config.toml
n_layer = 9
d_model = 256
n_head = 4
n_kv_head = 4
head_dim = 64
d_mlp = 512
vocab_size = 8192
activation = "squared_relu"
norm = "rmsnorm"
norm_place = "pre"
norm_eps = 1e-06
positions = "rope"
rope_base = 22600.0
rope_fraction = 0.75
qk_norm = true
attn_scale = 0.129
bias = "none"
tie_embeddings = "early"
parallel_block = false
extras = ["some layers without attention", "local attention windows", "exclusive self-attention", "value embeddings", "value residuals", "hashed n-gram embeddings", "a smear gate", "learned residual scales", "capped logits"]
init = "normal"
init_std_qkv = 0.0267
init_std_o = 0.0267
init_std_up = 0.0267
init_std_down = 0.0
optimizer = "adamw"
lr = 0.0013
beta1 = 0.95
beta2 = 0.99
weight_decay = 0.06
lr_head = 0.00971
grad_clip = 1.0
warmup_steps = 548
schedule = "wsd"
decay_fraction = 0.81
decay_shape = "linear"
final_lr_fraction = 0.0
batch_tokens = [8192, 16384]
seq_len = 4096
doc_mask = true
train_tokens = 105600000
steps = 9288
dataset = "wikipedia_en"
Each number is 128 + 24 x the weight over its row's rms, rounded and kept within 0 to 255. Layers, rows and columns count from 0. The size above them is the row's rms in percent of the matrix's.

# layer 3 attention key, 256x256, rms 0.0906, rows 65-91, columns 128-255
size [ 64  62  61  70  73  65  71  85  76  83 101 106 112 108 128 125 125 122 114 124 128 124 118  61  65  65  62]
[[101 110 144  99  69 103 106 102 185 109 110 156 161 131 154 134 131 108 163 131 140 104 129  97 142 110 120 140 115 131 146 157 117 112 136  86 107 169 111  88  96 187 112 125  96 113  87 116 151 119 121 102 155 103 195 108 114 138 109 141 145 165 116 139 165 153 131 144 152 108 125 144 111 146 106  90 153 130  99 159 121 138 119 138 159 105 106 147 120 142 141 130 131 101 102 140 171 144 120  84 140 125  99 178 137 114 115 144 145 129  99 115 114 152 129 125 110 120 134 115 137  97 128 128 128 125 104 147]
 [127 115 147 117 103 137 147 113 163 109  87 180 158 114 156 146 136 174 118  94 122 122 142 164 131 125 154 122 133 102 144 158 162 126 128 114 127 125 130  93 121 117 169 107 153  96 130 106 111 101 129 135 118 112 118 158 148 100 105 142 104 129 109 149 112  95 128 149 148  90 107 120 137 179 109 148 165 113 121 128  97 121 133 144 161  94 130 121  99 134 150 119 128 156 136 133  93 142 148 116  78 101 115  98 103 175  98 129 164 132 161  96 151 136 117 119 138 108 158 146 170  87 102 166 135 147 160 139]
 [172 151 126 101 103 103 103 100 113 184 110 105 136 182 141 131 142 114 133 107 124 119  97 117 148 149 121 131 116 107 155 131 145 145 129 128  89 131 115 116 154 119 140 143 103 164 169 138 115 106 166 102 117 137 145 115  99 160  84 110  92 145  93 151  98 141 163 176 162 114 115 116 125 149 110 114 143 110 150 126  84 142 130 150 123 105 157 151 134 106 155 151 130 180 178 150 153 126 125 101 142 106  95 101 158 128 129 123 107 141 129 136 138 131 125 113 158  98 130 122 135 129 128 147 121 125  86 127]
 [156 141 111 138 137 142 160 166 117  79 193 142 154 100 126 111 138 113 151 175 149 176 141 141  84 133 109 164 152 155 123 143 141 149 141 161 148 138 164 153 138 165 122 149 116 107 143 139 125 138 133 159 143 132 122 125 144  89 129 124 150 141 156 108 148 116 125  96 105 121 129 171 137 185 135 156 158 120 168 102 151 138 120 109 148 124 115 132 176 113  86 113 130 106 101 107  88 143 143 148  96 136 125 152 115 117 104 116 127 139 134 159 119 104 148 161  94 173 127 132 117 140 107 119 160 131 155 143]
 [123 163  86 107 122  96 131 128 130 124 176 137 115 118 133 150 127  82 142 132 153 164 131 131 137 133 172 109 136 140 128 152  95 141 184 128 130 125 113  85 102 169 122 178 127 134  90 110 156 133 124 153 154 130 120 120 129 122 111 130 150 140 144  95 178 134 146 119 109 133 153 117 154 118 136 132 111 179 124 114 208 138 129 158 131 146 113 137 133  99 132 123 136 129  94 130 103 145 133 156  94 123 119 121 122 132 128 125 162 148 131 146 102 119 121 161  83 143 136 127 123 168 136 108 128 134 132 140]
 [197  91 132 143 154 143 126 134 102 105 152 122 116  98 121 144 149 112 113 140 134  83 136 150  87 150 143 115 114 143 113 140 117 114 121 127 154 131 164 149 129 101 157 132 145  90 119 126 119 104 107 125 124 141  90 121 161  89 121 128 115 123 137 129  68 114 126 110 153 162  94  90 134 112 112 151 144  88  81 119 124  80 125  92 106 156 133 125 140 122  95 147 135 152 128 133 123 138  92  93 106 122 135  81 107 142 109 127 163 109 128  87 146 122  90  71 150 142 140 160 123  93 132 162 162 138 153 109]
 [ 67 171 122 123 100 103 126 104 145 166 138 137 149 143 141 127 123 120 129 146 140 145 131 119 182 156 166 125 151 114 127 128 137 149 189 102 131 156  60 100 105 153 120 140 115 133 104 147 161 147 147 108 115 127 171 126 104 153 107 114 138 128 103 106 175 142 124 138 148 100 154 138 107 147 131  85 128 176 169 135 161 167 146 138 132 116 125 148 126 118 135 138 124 105 113 130 108 135 142 166 112 117 122 147 107 117 194 126 112 148 112 185 110 136 147 184 134 126 143 124 148 149 150 104 111 131 123 153]
 [143 109 164 141 109 130 125 122  72 137 112 152 166 167  99 105 100 123  82  94 114 124 130 125 119 140  83 137 104 125 127 105 144 132  90 103 115 106 130 183 147 131 135 115 156 132 168 155 112 134 130 140 111 145 113 131 152 118 164 108 115 128  96 138 100 108 120 129 125 140  95 143 120 126 121 148 153 106 141 169  46 118 157 102 130 101  95 142 113 117 117 132 135 111 165  96 120 127 161 107 174 106 114 143 128  82 132 149  70  99 128  98 106 168 139  96 173 119 126 104 118  92 115 121 116 110 113 156]
 [119  54 131  99  92 134  91 143 109 158  96 130 138 157 147 121 114 146  98  77 141 114 128 116 134 147 145 158 137 128 148 115 134 130 129 107 128  99 115 127 123 124 163 123 131 109 129 111 126 110 130 140 142 143 104 152 153 138 127 140 128 117 101 173 120 172 171 147 194 159  92 138 138 127 100 147 139  97  98 151  91 100  94 135 143  58 125 152  98 118 149 113 146 162 188 137 104  93 137 164 113 104 137 130 127 122 110 121 111 129 121  73 144 134 165 117 163 110  93 120 128  74 137 132 106 112 149 154]
 [121 159 137  57 106 138 123 141 166 141 118 153 129 143  94 144 103 127 112  80 129 132 144 134 148 156 111 147 133  96 132  84 152 142 117 139 143 114 104 135 114 157 116 129 119 147 118 168  87 119 131 134 156 122 171 129  89 168 113 129 137 134 101 161 131 144 102 167 165 104 166 165 102 157 120 118 126 116 147 167  73 119 143 127 129 131 146 144 114 139 137 142 148 148 142 121 188 135 131 121 144 152  89 127 151 123 126  87  95 121 121 133 141 106 156 145 166 130 120 129 121  97 128 155 114 147  86 158]
 [145 137 112 120 158 165 116 154 150  72 137  92 106 104 144 152 151 132 165 133 118 147 125  97  76 151 142  80 116 151 125 156  93 105 166 153 161 150 132 133 111 154 112 181 103 166 132 129 133 115 115 117 122 134 128 161 141 118 144 118 148 179 143 107 154 163 123 127 107 125 133 114 145 125 154 131 108 125 122 107 165 112 115 127 120 137 116 166 155 100 115 132 141 133 101 103 110 159  89 130 113 131 118 117 105 145 112 137 172 138 171 123 126 147 124 163 107 119 167 155 131 150 119 161 157 147 186 129]
 [158 118 133 151  78  99 121 114 158 110 131 129 139 147 106 126  86 107 105 158 114 123 105 113 162 128 110 157 179 101 100  90 132 147 107 100 152 138 142 155 126 101 110 133 147 136 117 132 119 107 164 150 114 116  78 109 141 146 107 131 159 120 157 138 113 127  89 155 100 195 132 103 154 168 109 108 142 141 147 125  80 143 150 144 118 125 144 124 147 143 144  97 116 144 146 147 108  97  92  87 135 109 110 129 135 128  96 117 113  94 161 114 133  89 183 133 133 173 120 110 115  95 122 117 119 115 124 160]
 [157 114 154 139 121 132 117  93 152 106 155 152 122 118 154 138 135 139 127  66 105 153 161 110 164 135 144 153 113 148 145 133  85 154 120 163 130 112 164 139 183 148 119 137  75 118  77 101 122 130 114 115 126 123 125 151 150 138 142 116 144 139  97 139 158 163 143 109 148 120 124 143  76 142 134 176 139 119 144 129 146  98 125 124 132  96 118 140 140 150 125  68  80 158 121 117 167 103 128 108  98 109 125 131 130 165 128 117 159 109 135 134 194  99 106 185 137 112  97 120 160 113 126 156 119 100 127 124]
 [136 100 125 138 163 118 138 145 104 127 119 115 126 146 136  97 143 107 105 166 116 159 140 130 101  89 138 129 131 150 105 125  87 161 146 152 127 146 125 155 163 141 125 141  94 132 131 115 134 108 156 157 117 128 136 133 153 133 150 113 158 140 179 130 148 137  91 122 124 146 122 130 112 156 124 139 111 110 140  95 122 112 115 109  98 191 134 156 138 151  91 144 175  68 129 101  94 129  93 176 115 152 112 135 130 178 151 111 125 129 138 124  98 142 118 105 131 154 113 106 110 138 135 148 161 112 161  81]
 [142  89 122 120 138 124 132 155 107 183  97 106 125 121 119 158 158  93 149 117 138  81  85 110 125 164 146 121 161  83 155 126 115 122 193  90 123  83 133 113  92 133 159 126 156 129 115 121 121 139 117 156 144 160 145 113 114 107  91 180 127 120  96 128 117  98 158 179 102 145 125 135 163 112 115 116 126 122  89  93 124 135 119 154 139 100 154 115 151 132 108 114 132 134 133 147 128 155 109  95 168 114 147 115 176 101 125 138 102 154 131 111 125 117 145 124 133 112 117 122 129 148 165 161 112 127  84 164]
 [130 173 116 161 175 131 155 145 123 171 122 113  97 120 143 104 111 176 121 145 140 103  87 153  91 116 110 105 166 127 118 160 105 149 142 143 118 106 114 128 134  98 123 105 132 136 148 122 141 153 122 133  87 153  93  95 134 131 151 117 135  88 122 119 102 150  99 180 103 172 151  97 147  96 114 114 128 132  92 108 140 136 133 105  87 103 161 136  94 114 119 136 109 133 106 157 110 137 160 115 119 130 104  89 111 128 186  91 109 143 142 162 141 155 110 120 145 158  91 105 180 135 126 139 122 138 195 115]
 [163  83 132 132  93 124 150 142 169 108 115 124 152 118 116 142 146 111 128 131 121 116 151 122 161 119 105 131 120  75  79  87 112 110 143 158 144 165 123 142 111  98 136 184 105 197  80 109 122 146 164 124 151 150 112 146 126 122 114 115 147  99 177 116 128 108 144 130  88 120 124 128 142 134 135 113 140 134 202 149 117 109 134 126 156 165 113 115 130 116 134 112  94 107 135 147 128 137 118 181 113 140  96 117 101  97 117 160 166 115 139 132 125 124 138 150 126 126 157 130 135 107 124 147 101  96 176 144]
 [135 142 138 112 117 141 118 125  87 119 135 164 114 176 170 109 147 129 113 116 139 148 103 184 107 143 108 101 104 103 154 157 141 115 141 123 130 123 120 111 110 100  91 111 136 148 143 161 136 114 123 127  87 124 126 117 125 137 151 121 120 116  99 110 168 109 135  96 132 129 134  85 151  95 143 143 139 155 137 106 156 140 117 145 149 117 105 114 184 120 149 118 102 102 134 111  76 149 158 128 141 150 152 143  59  81  99 198 154 115 125  91 118  96 125 146 125 140 128 128 129 138 140 124 105 138 167 132]
 [114 146  97 148 163 152 138 127 140 136  84 140 127  56 103 211 127 102 172 147 115 147 120 123 140 166 125 130 113 176 111 132 153 158 113 120 161 125 142 126  88 161 115 112 125  83 134 159 120 113 105 134  89 104 157 112 114 116 120 134 136 177 106 147 129  90 118 133 108 142 164 100 125 156 143 143 151 125 108 116 153 161 129 109 120 110 124 117 129 125 136 101 145 125 116 148 130 128 161  93 133 140 133 112 149 151 182 112 135 132 148 135 112 141 136 161 108 128 121 116 114 137 104 146 155 183  97 186]
 [ 89 118 124 148 112 100 123 157 128 170 132 129 133 103 109 131 135 122 128 115 119 129 128 133 134  97 139 168 164 156 142  99 174 152 130  61 152 124 129 102 195  83 120 102 121  66 135 130 142  96 112 167  92 129 130 122 120 106 128 161  89 133  94 141 121  97 123  96 175 150 136 121  99 168 112 148  97 102 105 123 143 143 155 125 102 138 175  84 126 103 120  91 123 102 137 160 129 100 130 125 114  93 127 134 146 156 109 150  65 167 112 146 158  89 114 100 108 116 129 134 106 161 140 128 169 141 124 144]
 [157 137 138 142 140 116  98 157 151  94 153 114 108 139 149 174  94 124 123  57 114  72 125 128  55 126 125 146 101 127 105 154 130 134 123 124 117 101 138 105 160 132 135 122 144 174 133 148 137 172 129 159  93 138 143  99 126  94 130 163  84 141 103 134 141 161 122 134 170 132 134 127 164  76  99 146 106 147 116 118 142 114 117 134 112  86  85 122 152 103 101 142 144 143 124 103 160  94 144  98 169 126 116 139 149 106  87 108 144  74 120 148 111 118 149 138 138 105 151 133 152 157 143 138 111 129 148 142]
 [125 129 118 150 184 124 167 132 109 139 111 195 165 142 169  87 149 103 137 132 124 175 138 188 152  96 121 116 130 105 133 160 122 137  92 123 123 141 161 118 111 119 100 140  99 153 128 119 128  93 154 131  93 149 159 141 128 122 135  86 113 114 123 124 141  95 151  94 121 115 131  86 107 128 124 165 133 112 162 134 163 150 149 128 151 140 110 125 157 155 126 119 134 121 154 142 125 202 126 141 117 131 100 156 135 145 144 145 140 126 138 108 141 131  74  95 134 135 119 115 105 159 113 144 121 133 119 110]
 [144 148 116 125 140 104 125 156  84 115 124 126 129 107 107 133 100 119 128 159 115  95  94 141 122 138 119 131 106 151 101  99 123 160 132 154 121 123 132 186 167 125 139 134 148 126 144 182 132 122  99 169 109 147 110 146 131 146 193 135 130 122 163 132 100  98 119 144  97 166 126 161 147 185 141 139 137 100 124 121 101 155 127  81  92  68  97 136 165 111 138 160 100  83 164 148 117 132  69 142 146 149 154 112 112  79 170 109  97 123 116 112  60 119 125 110 123 169 111  83 136 132 115 116 138 124 101 136]
 [149  85 133  95 125 113 178 155 125 115 152 149 162 118 111 130 107 133 164 139 147 160  84 114 144 113 160 152 113 107 183 113 144 128 113 121 125 147 146 132  94 151  81 107 120 108 160 134 107 149 154 109 133 100 163 121 157 144 101 146  87  98 141 149 127 113 138 169 137 102 156 124 137 130 103 130 176 113 120 137 119 155 100 170 137 159 133 173 153 122 133 106 151 140 135 114 138 150 145 142 137 102 141  95 155 159 103  97 178 115 185 164 142 130 119 105 147 142 139 133 152 126 122 141 127 101 116 124]
 [131 141  91 135  91 111  86 135 137  66 157 145  93 122  99 121 137 105 121 158  87 139 156 111 116 116 102 150 112 142 104 110 113 156  93 121 113 135 138 164 128 150 151 142  96 130  90  71 166 152 150 118 135 152 125 150 107 127 149 166 172 145 147 118 144 130 102  95 102 123 130 136 156 107 175 136 134 116 138 119 132 138 111 135 112 140 142 140 133 119  89 109 107 106  77  87 111 162 158  98  71 158 147 154 101 118 106 139 121 146 110 133  74 111 140 169 107 164 117 149  82 140 129  89 128 144 155 113]
 [114  95 125 113 107  65 123 107 144 159 116 120 145 169 157 108 126 137 141  90  93 119 119 121 158 134 107 118 127 146 187 126  95 115  85 114  76 157  86 121 128 124 121 126 104  84 143 130 139 112 132 136 135 138 183 118 107 151  87 127 135 155 110 159 103 107 119 172 175 113 132 132 103 112 126 110 114 105 139 147 136 158 121 164 175 127 104 107 136 142 141 138 141  97 165 129 163 129 142 123 196 110 118 127 143 128  94 131 100 147 134 120 175 156 158 116 133 124 114 148 134 136 103 137 114 122 128 140]
 [131 170 117 122  98  94 126 129 140 130 149 115 130 141 145 131 124 114 153 171 120 153 144  99 177  89 109 114 144 147 114 110 133 129 133 124 102 105 124 122 150 166 108 146  75 153 140 154 139 142 186 128 151 141 151 153 117 194 146 129 155 146 121 133 167 122 137 149 127 138 156 129 158 144 149  96 138 195 157 129 149 154 137 156 132 161 121 160 112 141 149 147 131 144 112 133 164 156 105 147 142 159 129 148 151 140 146 136  95 154  84 163 150 140 136 184  94 124  90  86 101 145 151  98 117 101  95 107]]
# layer 3 attention query, 256x256, rms 0.0899, rows 66-92, columns 128-255
size [ 74  65  76  69  61  60  67  75  86  92  96 130 110 125 118 117 120 106 122 125 124 112  60  58  68  74  66]
[[160 144 130 119 135 114 168 113 115 167 105 111  56 167 151 140  91 125 138 150 140  99 119 122  87 131 136 139 100 105 142 107 129 145 120 148 138 158 120 111 116 135  97 130 145 137 134 132 114 153 102 132 134 108 175 110 102 130 105 118 129  81 125 164 122 137 122 137 142 144 139 165 105 117 135  95 138 144 100 168 116 145 130 124  87 146 109  99 140 126 121 120 151 143 145 165 127 102 138 144 143 161 137 163 201 105 135 108 133  99  91 124 165 128 141  67 122 122  80 145 100 146 162 129 121 141 111 104]
 [102 118 142 115 169 147 177 129 172 104 112 169 113 115 154 134 106 168 127 158 111 109 128 131  87 106 162 106 133 133 118 152 135 152  89 114 133 153 114 122 115 157 100  91 154  97 116 120 108 141  82 136 130  90 143 135 132 106 131 146  92 125 117 135 134 124 102 115 117 139 147 150 130 136 138 131 127 139  86 165 124 129 149 116 101 162 109  98 141 166 112 110 133 126 115 132 124 114 144 138 138 174 156 180 153 173 148 132 139 107 111  97 163 126 127 112 113 102 125 146  96 154 128 116 129 139 140 121]
 [ 75 119 123 177 109 126 105 123  83 126 140 103 130  99  93 100 139 104 130 141 129 116 128  95 170 111 144 128 128 136 114 123 105  82 133 136 118 103 127 144 128 110 150 150 126 139 137 118 141 156 124 109 116 166  89 111 122 147 135 118 146 118 116  93 158 149  90 132 109 137 123 104 162  62 140 103  89 141 117  97 152 100 102 131 126 146 150 126 106 147 128 114  86  95 108 136 122 106  87 116 127 100 128  99  70 120  97 124 130 143 145 151  85  96 119 147 142 163 144 108 137 119 125 119 108  95 132 139]
 [126 101 137 185 128 148 117 156  95  67 138 126 149  82  94 107 138 125 143 187 114 110 104  85 120 127 102 145 120 140 112 130 133  97 136 131 162 120 154 174 174  92 159 140 129 104 120 126 115 161  99 103 127 152 118 117 128 102 185 120 152 113 147  97 115 136  90  99 125 120 105 140 153 100 137 151 120 130 161 122 125 102  91  94 158 131 127 131 123 157  87 125  93  81  67 124 148 127 112 114 132 120 126 140  77 117 104 138 126 165 184 113  97 116 103 147 111 116 154 121 133 128 122 130 153 112 164 136]
 [151 150 140 130 145 121 126  84 139 175 103 139  98 136 141 118 129 142 118  92 126 138 123 126 147 100  73 153  91  97 120 109 125 146 135 146 138 117 119 151 106 134 136 116 127 199 124 147 148 124 157 137 135 119 136 119 117 133 115 101 121 133 122 175 123 109 108 138 115 123 101 146 124  88 107 119 138  94 177 142 109 155 124 111 134  99 135 117 100 106 156 113 139 113 141 144 120 110 140  93 132  70 116 140 114  98 102 163  93 107 162 173 130 132 148 167 147 122 126  99 130 116 115  88 115 109 118 158]
 [136 112 130 122  90 135 119 140 146  69 114 109 131  81 132 137 121 117 125 124 121 144 152 120 106 137 139 129 145 160 138 121 135  69  91 122 145 106 118  99 129 123 139 129 103 138 101  90  97 154 109 124 146 101  97 136 119 125 118 150 179 121 159 117 165 102 142 111  88 101 120 124 149 129 160 139 136 107  89 129 130  89 123 173 168 156 102 162 166 154  90 151  91 169 130 121 169  87 130 113  97 157 148 109 151 127  98 115 154 157 142  87 122 113 138 133  73 111 104 132  82 147 100 133 122 149 135 131]
 [116 148 136  71 114 166  88 130 156 187 108 127 145 127 151 153 120 123 109  91 115 121 174 124 126 113 124 140 107 102 150  89 165 128  94 133  96 118 119 137 124 150 104 103 151 119 133 114 154 109 166 134 152  86 132 147 131 164 133 141 103 142 105 179 162 117 134 162 143 123 137 150  91 136 107 131 156 134 160 157 130 146 116 125 111 129 115 121  96 116 186 120 134 176 164 155 170 133 137  95 113 124 114 155 173 118 133 116 144  85  97 138 154 129 135 130 122 120 141 109 110 111 153 104 104 124 138 133]
 [ 75 154 126 101 118 140 162 100 140 170 131 156 125 165 147 128 126 110 126 135 137  87 112 158 173 142 139 114 120 113 145 147 109 116 169 121 122 108  56 154 112 126  93  80 152 145 103 136 144 135 106 122 141 130 146 118 141 168 153 103 147 123  78 121 163  99 121 152 137  97 145 146  88 106 146  86  99 169 172 164 129 157 104 116 123 119 140 127 106 113 162 121 118 111 135 108 119 165 160 117 132 123  87 148 133 112 155 129 114  94 112 155 127 176 118 131 170 110  91 151  98 116 140 142  86 103 122 136]
 [129  84 124  87 136  98 123 130 132 140 137 112 132 126 127 190  99  82 126 105 113 131 146 102 116 154 120 161 137 139 185  91 115 104  95 120 113 105 151 121 121 156 115 146 134 117 150 126  81 112 126 154 143 131 165 136 111 135 102 158 175 134 117 176 136 131 170 163 113 134 130 138 127 121 131 117 142  95 101 136 108 168 113 153 153 125 144 120 168 159 140 116 129 134 121 140 162 112 149  73 136 123 126 129 207 141 122 106  93 117 121  89 182 127 193 107 132 107  94 148  97  92 122 109 102 116  77 162]
 [151 135 131 190 142 121 132 129 116  75 149  86 117  88 128 137 130 153 174 139 126 141 117  99  91 115 169 103  97 165 123 153  99 142 177 180 132 154 147 106 144 119 150 141  92 116 120 107  79 136 112 113 114 113 135 144 122  99 119 129 133 129 143  81 126 144 162  87 110 146  94  88 122 123 142 137  95 105 121 120 151 107 138 149 142 134 135 124 155 139  99 133 125 124  97 106 138 104 114 147  98 126 147 109 120 138 105 146 165 140 155 126  98 128  88 167  92 156 154 120 133 157  87 163 168 150 158  97]
 [149 138 134 119  94 140 139 115 138 111  58 159 149 152 114 136 109 116  84 130 130 127 131 117 144 108 127 158 135 133  88  96 140 127 117 105 147 120 144 128 133 104 129 114 132 137 113 139 145 114 161 133  93  94 123 115 146 145 132 142 144 134 174 153 128 142  99 150 132 181 125 123 137 146 117 114 107 129 169 147  97 154 123  92 107 127 132 110 133 150 140 115 156 107 142 142 126  84 119 134 159 103 125  98 119 103 113 143 122 107 123 142  90 108 184 156 167 151 131 119 115  80 158 133 120 112 157 129]
 [156 131 155 121 146 139 106 119 133 104 135 165 139 110 148 134 144 137 130  71 104 172 149 127 155 118 140 155 115 135 147 140  88 162 126 166 139 134 174 127 174 144 142 120  81 106  97 125 130 137  72 130 128 111 116 139 152 119 148 106 145 129  94 127 157 179 158 101 138 126 122 166  62 150 134 167 147 129 158 130 137  79 120 129 153 102 108 133 123 151 134  89 101 138 122 133 171  96 100 120  75 118 130 146 116 135 128 126 177 112 126 139 151 100  73 170 129 128 108 100 154 101 105 160 126 107 140 110]
 [138 110 136 133 151 118 137 157 111 142 140 117 148 134 132 103 130 109 114 153 132 168 139 122 101 103 144 138 135 131 104 105  94 143 139 151 123 137 112 166 157  99 125 139 115 110 132 116 132 115 155 155 130 108 127 119 144 131 172 100 169 164 161 123 146 160  96 131 113 140 138 119 113 151 128 130 129 116 145  90 114 156 104 103 109 184 132 157 151 129  83 136 156  62 134 111 115 115  85 162 127 140  86 149 109 153 157  99 143 130 142 140  91 163 131  93 134 142 134 107 134 130 132 142 141 120 152  88]
 [138  81 121 126 154 124 133 160 102 191 105 118 125 115 112 149 164  98 149 111 144  96  76 107 124 157 144 137 162  95 145 125 113 122 183 107 117  95 126 106  94 124 138 126 145 136 121 130 107 130 124 164 134 149 153 104 114 113  79 170 120 109  97 135 121  94 168 172 123 139 125 130 163 102 132 120 131 120  92  89 120 137 136 146 139  82 167 115 141 123 119 104 146 142 122 148 111 138 107 109 163 120 153 117 171  65 132 130  94 149 126 111 106 102 133 131 136 102 103 121 130 146 153 162 109 145  91 164]
 [138 189 120 168 167 120 158 141 130 176 121 114  95 121 149  93 112 184 112 137 136 111  94 144  76 140 109 115 160 113 134 154  90 149 154 148 118  92 120 128 139  96 140 114 134 143 143 116 152 152 124 122  90 145  95 107 118 147 143 118 140  94 138 119 107 160  91 177 109 158 136 100 138  98 124 116 119 132 103 135 127 135 134 118  90  92 180 124  93 122 116 142 105 141 100 153 100 120 169 130 125 140 100  74 106 130 197  93 110 130 126 144 129 139 126 119 130 160  88 107 166 158 135 127 114 125 180  97]
 [151  84 129 125  90 123 146 142 174 120 117 134 150 127 119 140 146 112 128 132 124 106 149 136 157 123  97 135 115  78  80  88 120 115 138 143 145 173 125 142 104 101 130 180 102 195  78  97 116 138 158 124 158 147 138 151 122 124 125 123 151 112 169 117 126 103 154 130  90 128 135 129 152 135 130 102 138 150 207 155 118 120 128 113 156 163 112 125 121  94 127 111  88  97 131 151 141 156 101 178 114 143 103 118  94  97 102 162 161 108 130 134 126 142 147 167 143 130 167 114 138 112 123 149 101  96 163 130]
 [132 135 139 123 116 147 110 123  86 103 138 151 102 181 166 113 143 121 116 115 134 121 105 185 112 152 110 101  96 112 151 154 145 123 143 123 136 111 121  98 104  93  77 108 137 141 143 160 138 107 141 117  77 122 104 115 134 145 151 131 111 111 112 107 156 103 150  92 119 143 135  85 141 103 134 141 146 162 132 111 165 121 128 135 145 117  92 110 184 112 142 120 111 116 137 122  74 149 149 133 135 159 172 137  66  96  92 199 157 121 122  85 116  83 115 149 109 135 131 122 131 140 149 121 123 126 157 135]
 [131 139  99 158 166 140 154 129 154 125  76 127 123  59 112 204 123  90 162 145 132 150 130 119 135 161 127 127 128 179 100 128 147 161 112 115 152 113 144 126  92 160 108 106 126  93 131 160 121 117 109 139  96 118 161 104 119 114 131 130 128 187 103 153 135  80 120 123 107 122 147 103 128 164 151 146 140 136 105 121 145 160 129 124 124 116 136 115 122 139 132 117 151 143 108 137 121 131 170  99 139 119 122 106 156 137 173 101 155 121 149 123 113 132 143 155 112 132 121 106 118 151 118 148 138 185  97 189]
 [ 89 110 124 140 120  97 128 148 134 173 143 128 132  96 108 118 125 117 128 120 114 149 132 140 137  86 148 171 164 180 136  92 173 143 127  70 148 123 127 104 189  97 116 106 125  54 123 138 129 110 128 173 104 124 135 122 142 112 126 155  88 129  85 136 116  93 115 105 174 154 127 125 115 157 116 153 112  92 103 121 133 143 158 126 109 142 160  85 137 120 124 107 130 109 134 164 127  89 136 131 128  96 136 138 149 162  99 145  77 171 120 157 150  92 112  98 118 113 142 121 112 151 129 136 167 142 124 153]
 [166 135 143 150 155 113  93 149 146  95 154 113 103 141 141 179 105 131 133  66  95  78 140 131  63 114 116 149  96 124 107 146 114 140 137 147 125 112 150  93 155 142 145 125 130 191 129 145 140 171 129 159  89 123 125 102 121  94 118 160  85 137 102 134 133 171 122 133 165 129 129 125 167  84 119 152 108 130 126 108 148 106 127 143 116  97  86 114 155 118 104 129 149 157 112 114 153  90 148 101 157 137 114 132 154 122  92 112 143  82 119 135 104  93 130 133 128 110 147 136 153 161 139 134 108 113 136 140]
 [127 127 110 160 189 131 176 126 118 133 137 183 156 139 163  90 146 103 132 132 125 166 140 183 136 100 122 115 123 106 121 153 136 136 101 127 131 141 160 125  97 118  91 142 101 158 129 120 135  95 166 131  90 135 152 140 135 117 135  89 124 128 124 129 141  94 150  88 111 114 135  91 116 126 116 170 150 118 147 120 162 154 141 126 155 153  98 126 155 144 117 122 136 101 157 135 119 206 127 138 118 128 100 167 123 147 138 143 132 131 136 107 156 128  72 105 125 143 132 106 117 174 122 136 118 124 113 115]
 [131 159 127 116 142  93 146 132 109 121 113 141 141 114 118 134  97 126 127 147 127  92  85 149 127 131 145 139 115 150 100 100 132 162 129 150 109 118 128 182 161 122 132 134 153 126 126 183 131 124 113 182 116 145 138 132 125 138 205 139 134 137 151 124 104  95 107 133 108 160 133 157 153 173 120 143 148 101 125 126  93 160 117  87 101  59  99 134 158 122 145 154 105  87 175 153 136 131  67 140 162 134 154 105 103  74 169 119 117 117 109 118  64 130 141 111 139 168 109  74 161 128 129 135 117 136  83 143]
 [122 127 115 119 131 152  60 139 125 127 118 116 134 101 127 141 144 141 126 115 100 130 142 156 119 172 108 113 115 127 103 171 163 118 135  87 118 144 119 114 178 123 150 127 137 179 110 120 155 110 122 163 110 159 118 157  70 124 142 136 179 165 126 123 114 137 133  91 102 142 111 148  97 127 165 113 107 160 161  93 155 159 147  78 134  91 102  96 111 140 126 140 135  58 145 181 102  95 128  94 148 142 126 165  95 116 126 155 109 137 109  98 124 161 133 126 127 130 117 131 101 158 144 118 154 124 112 145]
 [ 96 160 139 146 142 107 141 123 117 157 154  88 129 155 119 101 134 121 129 131 169 116 124 155 163 126 110 115 160 137 119 102 126 120 178 182 140  90 136 126 151 101  98 119 158  92 157 183 118  99 124 116 111 111 113 155 159 110 136  96 108  94 137 117 153 127 144 145 115 130  99 126 117 173 127 114  76 123 117 127  90  98 133 149 129 113 129 131 115 121 117 147 149 167 128 129 108 144 101 151 181 128 115 100 149 105 166 128  86 123 107 144 113 129 122 134 111 129 122  97 156 116 104 144 113  72 111 108]
 [142 119 131 150 183 152 121 141 132  80 142 153 137  43 121 128 130 144 119 182 143 137 119 119 108 134 167 136 127 117  97 141 120 141 108  97 163 114 164 137 138 149 111 133 142 139 103 122 123 138 142 151 117 118 107 125 125 104 144 130  98 139 127 100 151 168 123  88  83 122 140 140 150 139 123 166 143 139 147  94 134 110 138  95 133 124 130 122 138 145 123 133  93 129 104 127 120 121 103 124 108 105 131 145  86 104 152 137 174 131 158 117  86 107  82 133 131 125 145 116 132 130 147 122 134 133 120  99]
 [102  98 128 171 136 143 101 152 103  81 165 166 167  59 115 102 137 119 128 134 130 157 101 114 101 143 158 142 138 131 106 135 122 133 118 116 163 132 147 167 138 121 117 150 135 125 105 122 139 148  86 146 110 124  92 124 115 100 139 115 129 178 125  97 135 126 119 102  94 119 108 132 147 102 136 162 106  97 130  89 145 111 119  99 186 129 121 106 129 140  95  97  90  74 106 109 114 126  94 151 134  86 117 113  58 105 113 136 153 131 179 102  77  99 110 145 159 132 154 132 132 136 115 139 136 118 160 155]
 [109 154 109 128 120 116 137 124 148 199 106 109 100 172 161 136 126 100 138 111 132 110 144 111 170 108  84 119 147 128 149 111 140  98 134 133 120 120 105  93 113  88 120  89 147 150 153 128 109 122 142  84 143 133 123 141 142 151 164 142 155 121 107 142 145  84 149 162 144 129 122 116 114 169 124  98 121 138 147 145 141 161 140 169 109 133 101 111 125 106 163 138 116 149 158 125 141 150 179 137 156 148 138 101 140 155 151 123 110 132 127 155 155 174 177 140 135 142  87 144 144 103 124  85  92 127  99 139]]